{"n_head": 6, "norm_place": "pre", "positions": "rope", "lr_mult_o": 1.5, "lr_mult_down": 0.7, "steps": 4157}
Each number is 500 + 50 x the weight over its row's rms, rounded and kept within 0 to 999. Layers, rows and columns count from 0. Numbers have three digits each. The size before them is the row's rms in percent of the matrix's.

# down: layer 4 MLP down (transposed), 512x192, rms 0.0461, rows 379-400, columns 96-191
# gate: layer 4 MLP gate, 512x192, rms 0.0736, rows 380-400, columns 96-191
# up: layer 4 MLP up, 512x192, rms 0.072, rows 380-400, columns 96-191
down379 096:416485526478507532462489540447469370535570570467589578492497591507495470443513460490525632545525468526495443453502518535538434431427490568537475508505509448477563552474421520489506494454501439487506424476486562477550448597530531488602504480475465455523464542449520627464492499579463554575
gate380 098:508562509488537421399482588517491451392467494512468480539491453522458526467507461504559497502502538477511492457506499533463579523554463507442508577478577513547526453516509411509446590563542467594458498511519512592512545547470363541433523474419505572577533581408550528480562456478564501582
up380 095:506452504609531504439391498519423463409558443548492454416460414591418532565452472477461475505614493503518563453501432492554523483566544453512524497470504503561495480598519549521486562566441447520579469519478452466571585467517469524504516394568559351485536521501408514466492562447504468472
down380 094:568445505566524466541423479412456547443494548412481446509433468523425475619525461515537548582467550410517556441558473476490562474535496516579442533410579624497493478422525542475449504437572511587507434504532503522496403473523511498389556447551512500570444530501449520520435552492557512607
gate381 097:494415384531424435440570556491507502461492461557594543529562514514499556478511537583589530538488426515459516502535471510443490493531537480560500430490543450436508469515467646551582465507468553428413595549478573480528571452594481545506547531447504483573446547550488416512498465506532472546
up381 101:495531425489456510499469561484519506475539561565590589470489488562590556485484472457541405504491494521544480526466470462494518515492485530532522479472502537535475481531452509559417482529479472518421512617457460455556515440500580399410498495503405564553534513500549568480368497508516515639
down381 102:452590473561516519488480480491483561471537551528481487500513591506477469473617441454436489530497507626486467600497515568525532487481437552398561474455487411532497501580505534500417495487456556533465448470540488502496441453483485448485512472469521524446508574521407560471474453499479437479
gate382 105:589438534558524470372557495487479593476512516502429553366571500453472374498418424505447452503518589457432423488361589419501460505450523485487571529509474494469482479520540530485477494550510528551476556505492463466496550516395440531541429541394542574606417474500468532460511464483472548546
up382 100:573479437592514563521481459485471515470461492471511470542462468557470592479457477540499451503532476466506533360436579488516453454507538531509476503486447517451395475438482546487451452493459503522447488530422517601524445503463496422501436592519486494435551467465513528485476505584468492528
down382 102:417482478578564520541481545604574508511488545510445582569558467595509433555541445493482437532586495433494584482566486462495494471507500482515421528573448530446565545524468499465479537519490529577600537537454487487464506473571459451494443494438572508425500486509524471537456532595411533506
gate383 105:492443559649422440516565494491512640569477527509489406437532489449490473509432481490448597445485545485475556448475465545528461507394506429447512409499455541417507471489553533435573445489545522589566517454460565464482473423379454501452444525529488480557551497531511508524506422437535516517
up383 106:458535567421489467494413513501549560550566514406509519540488421468380490527463493541457463439504495410470525553354591519439492443480527458479536500522486464454551453599426482602446432481471456538561500522484499521594539532445456447469520573328535579490522526457516487457483513441569582545
down383 108:517427587598538470425432538597482547385512434596538496545475511488501491464514531489503595524551536538531443535431500519510409479404468519575446549545433531527429546458494588490449560475512579506492514584525455506560456522618524524442497531463586464479431530471426529541497508500511503439
gate384 101:532488523497430567442512463500371532530502508522493422548527545462456468512530527572460509466467571491459432451414533532467388512430464552514481436572487507472504542430573524428512469542562619449492461471515530374515525513430442556507582485462514418484523427483431533517472482424550493586
up384 109:540431566485474482395482497541528449539399478413466457474478569483480625549476412589482559525552487542512456528507468433492437485481567485517460484559579513469495496526643536572503549437508553520460560608534478526452529445485486492526487499549515421566467577457453395424550560485538439471
down384 105:516429601548413439512493559542487420494380511511546544445432581474492530532416563449493462518490526485547432550520601472523513538504493485499489556576462523578517542435532584515550535572493555466356559436504470624444514540431477443564507482578450503502558598511425431426492493513534558477
gate385 101:568541473497430489601608455458483537532531437573510523485410538441456466541509576576475470471445496519450601473532494525462424463534534484576531507572459539440545400562517455501534456578460510446520523513363629476615420518379466470500472505499487502429467543469486522439533497457527471527
up385 096:538518495482477559520475494477514555501539453467395593521463505555475601451496595515464437505419507530581563475562472530535435532494485494456538495397516434508496420518510458424508397445488537507522523440529459517433467549496593466566542573561562457511453420546542480524487516527529508500
down385 096:581440463556507549504529472452547466510406569461450547458491472499444510484517447405435592527543559563521402608424491451447510401532495483429558515519581506447542507538477457522528545569465521419513434436523503488528472499484554493434397465468479567507451550496524501484525485465477495540
gate386 099:478523474466541434586557493523571537580582553511471471535486491490495535531541426478548474472520568385459535475465488561455550507500494509473521492492460523502468465461476428468560427504469461475561518430465414488520537491472522446444530599439550430475410438408583513510434508507472500542
up386 097:550443483488511491396485474470451471435493462463460560474516496579532573395478510464490488533448508508465415603531521477454439426446480453505490429452437595432582516514420455484442560471597510441471521608511515494441499522517527554612561486490544528512546569520514528458588458516503516510
down386 095:532560470481541452499527472489547481477477411520543535571493484419395523501521528556564496450545560435432475476554480598471444486525497570487564527492422484500394530510496534524535499495398530595480477453553417488491559469476463520443512484521602513440454482444567521519484568404532558486
gate387 093:540552482545486496483559545566562532411477511497460496510586431566461501559468516585536549493477609565495427544511470579595465522515416480423384548462486505438438560418591504502544512513546505529515541432519529581443541497480471496480597583536454488514488412474451432461419588483646447539
up387 098:533565429559544521422457457500674542444484555444455463518409460509444380495574546586506506494558559495544546492533470583468522449548534453470447510565483389567621467546519561496510535467511453570448407467543538456438528496530532485550604438489436452417525461456442544458552528496488441438
down387 100:493521610607499545483431530453462525522411463518485514594413502577512436460553533469599481458434451536496525460450406577480509521544511577496635470521504436441542439537425483532511508412520426508451479572482451450460506465547515558553406478556475592439542478525503517486503587479409555552
gate388 104:590456458426520422532483452453465541473540461535532591479552511519406495492480571612548562521521462461481543425534456565578497501479503479513493443501424491478594539424506527422462564525525400486507424451580551511495502514571504513445457611496517519617456498556542476489523575502480522521
up388 101:535489463459454536488441463553490520524455462523405471530470456541422551446438421515532538524540481485499505577563456469463472494458441530553455534431546481480461488545663512539440546521522513580450522525603537486487624485518537515418568384517481475469486446507551476584498394553510482467
down388 108:540570475529603478552432459498534514584464487560534491520536510446598454488458452539458592543584579454475445471429480523425467479442421411594472523465472576518435440524564553507550470501542519513416542476538542491482487526498575580481431437567520615677472576507523494475477496513592562465
gate389 102:478517414498514501482480548481485482478522493477469473491547540410606540513453482563471491626520505468549481495477544542441454448478507465402521456520612456560504400467405585486468472573527427551514500438646469546519511473540498529508461427561449418575502455458509472565532532536504523509
up389 105:478418520529597462515459491625442500529533561501450378448500446570541495465556491465541474521478597459494499575518604478559423477443585544533560538425476519530524504516431501560544534517472550511585596472570544494518535519488456472498609524561420414463489488531453577418490487537542537474
down389 102:486550436572579474480527445501485460498566548498508429534527422523373524395498488439399512510466492457476524523448374517404443564436456456428498564443473507478489518513508462511488447468473537493461497538473438600488567507459571338478498472525446427519531481535629492402452570493514554458
gate390 105:504524479509439482496481490516515525521544569411365498463458596599604546488445518541516495415532461529430468444593517509441433546467507556509503465607528488565477452470491406503541425452515500549525468458522469504429484479412433570596567505464461500568551526418462439407514505525454458519
up390 103:562459540481523402440428417496521571554492443587460511522469479591490513533436590526433546451539438442503539454460454401562521465471451553522482585488443513478446457522412489469560472453510551473487462516509410536489563449570527473573527529494462535459487429436498547457416526522557575371
down390 105:521457530495446451481600459463516532481422493576482490441438544512584507483503555555498468509473526558476422422484497522466498371533519462520430426499548485557461485504465410545511497445504604461545448501484492553420497529587448529585438530510530535401490551515442540493478529514492512550
gate391 101:487537499481447557503512466500523477545463523392482475433578436533553479549462414449478478538516472498460541524536429549502492570488532491577475550515456492521522475541566512485513522447386547433539510593561505468500478514443455551555486466490566485571480472443498539501525542542417424483
up391 102:463596537434532545492442546543495442520495457515453536465483502601597538490498582506475454537543576384502483491545447576534567542529374498598565485526508551548437458588606506525438529499481570504479554453566538493614487544492540506418571441582487425388404556575523509478528497487524554507
down391 098:465509604489504634488493513555488566366506519460559496472488507453516509490526465451553558446520507476456546523580523524374506572513544420489517437484506524544537455554550495456566472549485517406461499507518457567585547372484507477507589425482457473468558417495497484532520526493473463514
gate392 098:448482542609512507480534497464558494445466467558468496510411461453458553502518542585493594552470522579438516518542549549479508556505508543495471434530534547553536429581458511445450454514362557663445480455480530453516557469545471457462574512550536390570508543504432563516563478437515500549
up392 092:488492571413549583615529516451495494477475499511479379414489470487421608539572499484546640468440417512472565573468539563481569451534529526576436517527547587515509547505474494531475486467481485519492520466604481473506479521502464534515544432459461481485536463548454523518472562560418505546
down392 096:436524482456443507526510436518417532462558610488502530462470453472601444443576558439469485516595524443496499478571552564574485562555526470512494454500452448476523521483567532484472476447489564437362521497626404476460489456516511469499481497471537517497531496517429492474437554428442514455
gate393 096:523571444500473537432559483444536482504531535475444434460577476520478407591501580490429504613517510477502538501471627540487593424460516483544449548454444510528510563525526516456442524644566517464511551496554497493398554558485513497383572408494503490530582502512517501513521471500471473430
up393 098:469479467554535483545530597497489512517539613538524521439540508505486481403452536489461583529458364423497500557498513427544556598577535383446531429565501570492510477462500480558524480537457505539564585442373549606535471482490427404538441514573602422485506538524439515522513534592566569531
down393 101:446537437511498527502557508480506378603436577511436500639497487550586452478526534562461529525516338539500530551497523511562628516570600433441520529477556457437554500416500489537494580511441505474488501489467542504467518446456480519548444470499524553528569557493541538478513520599547585493
gate394 096:452459378653541597473451481460472502527535520533486550516429514440576550577432444516470602446472530522559579500520504525559503475549474507511451604432466498418491470497580502469611488464506523433462521570549471480571555531513484583444465467390610385513459449494483440460480462493452513496
up394 091:526490480533499469482593532515542546495514451447480458492441495556511382495555502497566457540536487526522492519567484489517518474391382446517474553661438485418503562502540505465482466452552478484577479473565440609523494491532510522539559412554522506497539560515475493417504516508514408457
down394 090:511480429471516501511463565442452490599486408530506567501471389451469427468454505453523524511540514557554534568556495540424441557515438493456517553531474456478505457492383447566546583487487570433503483468538422417549574391466410534515475459485518524567464490446632448493447545548504459482
gate395 086:518459403429459534415513499486536465520514609480428519466561469534589494509451498512526448559531475502487530518421434443510595547489432508472456546463477480497401513586468485521452445392566492544443529432467515547452565567536439481482471435422592429434469538543536499510506585448424468480
up395 091:494464484504589537521450496443556493515526552580508422550466477457407514469499451602483553549486589456517499510477509512516554394493391483542507546570442456435513513510544575477454489473481557386469489450520478590462480481563493588562445463515470569437522498479489532504465495478427518502
down395 097:497515530492538486488518512581566493553555486490457452483611518423435474497586422489492560422651542507458511494519512584563424572427538509464459527540425497498582478621517508539492521560505513427638454437423503530568500493550522523551477442555493522487537498439502489412434553502534434487
gate396 103:461487552473498498446516466484470575450523522518566506405497501529512525485430515536540491537420534524515455593417491531525552479436501488426478489469466553534459425618412567415504534545442483404510535490583542605548454450460483549470535485469444483485594485565524548454555519535503581563
up396 105:499457504473573423499365536549510452486458434450460552520516569487552461516549446460551508459483533524471443492618459548461542554436535534476629437446588454558443510459512478498455547513504492606552489419540533448521486500542434461501454491494494569425485544450467439490473475508491546541
down396 101:519487538599479473470492541415467508498458554504380430553477436429520428537525443456589508516486484532579478468453481584532489465419489444513514512519470424442570512538525510457467509565481566501472457452483479504550503439602533423568542464548474489505534492498547564581540494527512542501
gate397 100:443525481539599434600471600413530542455487479559494489554509504588516435515541481547517530433465545466533528526495416608443508460517586464467526527497525428568510446443508447503429522478515501520547438530563426502552458465487510453555517532497540479460554497476585487473536556505483542501
up397 099:579525556578471425536509570401417553565530598478476466467505509496469489496575385430466494478520534486425530443472530469448539474494528517438427462549530461472482547498576502546531564579513582511497454409559432460572450493468453470570456517588506450518595541462502571588494514467518525540
down397 099:532577449554427493576540475520560617496474425451555584422473573494441501544476551506529471391582480509453486493485476545448533585563512497480428579494502499547509513458468494534445561478356480552557516544497462470373461546463554463408517627485459433493526517453610478462562492465476514477
gate398 108:536510586525495492443526474492475521468434477507543501494533570429551498456544550418484594508470510468541502473483451506499557508496470614632501438472533533513578540472562466463563548430536489530468490447519471552511492459554446506517521513557437410484533411474533474479509497534519525556
up398 105:549587495522548526535544429472502512488490513422526581504427516432504521414480537476484509489417508456552512474528561524570519453614439533572547497353479474593547544521516511542448537523488520497503452471394571506494572455548478441471576505568533501519388529484515514444447476511519598541
down398 102:525464539522500438441442477601510552478497516534468512504502530476433433529462594433493490487529533443486538506457504622589489513492573546496571522478540509527508541475468543419472464487515481472426434524487530509434513529553533473495481467483436423530520481463545395521473396493556559537
gate399 104:461481482510485468511536451421490499570533589406475554411437447508463512448506523482492446472384473514541511451392506610533457530490518388495474499471530543573580537467502426525501459426485488586531438503497519466530423538567389409545483420453547426451480530483565512564455564483565445508
up399 102:526487508509519397549502461501470574450407464544493485491539485439465519444476476395625503487437443461434547477545542486515477508502496557574532558452428497473567454559434537600521373555465467520437502493492491416512487536530516530501569433484474485449509559477463535444565542505533536484
down399 105:454443517515561558506585483469518440581471447520523477530503438503466550385481475464527530520509464520502542438529501506483489563539447508480444457499538579528540534537561615519488566465502539396525530551529503573451525544416478484497419583407543456550509568517467510461555430538416602466
gate400 099:526619448510502621478416504488506559483376468460567471586498527484516520600548449491450463542551490514473427528486552515508506467525480488492533501531462559480522457521572572524554489512547421546493442494549549502531544379499488498439515535533518567519514506569474474457549449410506512524
up400 095:595527561441433471549494485473529461408664444453488529480411469553470457502561595564508542545503437502470409516527532514488531551520449461557434577658520469570543476476543471534478511449444473569549523400452457492531613488549479553488472502498478368497463551511501502523572517492526503493
down400 090:492463537475496422529539513566543524473490499556505492469505455553460367559446510447468466527424563462526520471471377499536492449450499544475538548447516495541363565526354434428505507504469601497463492491516509460456549603507512442538489468455535574421469425579492509444499436572496491474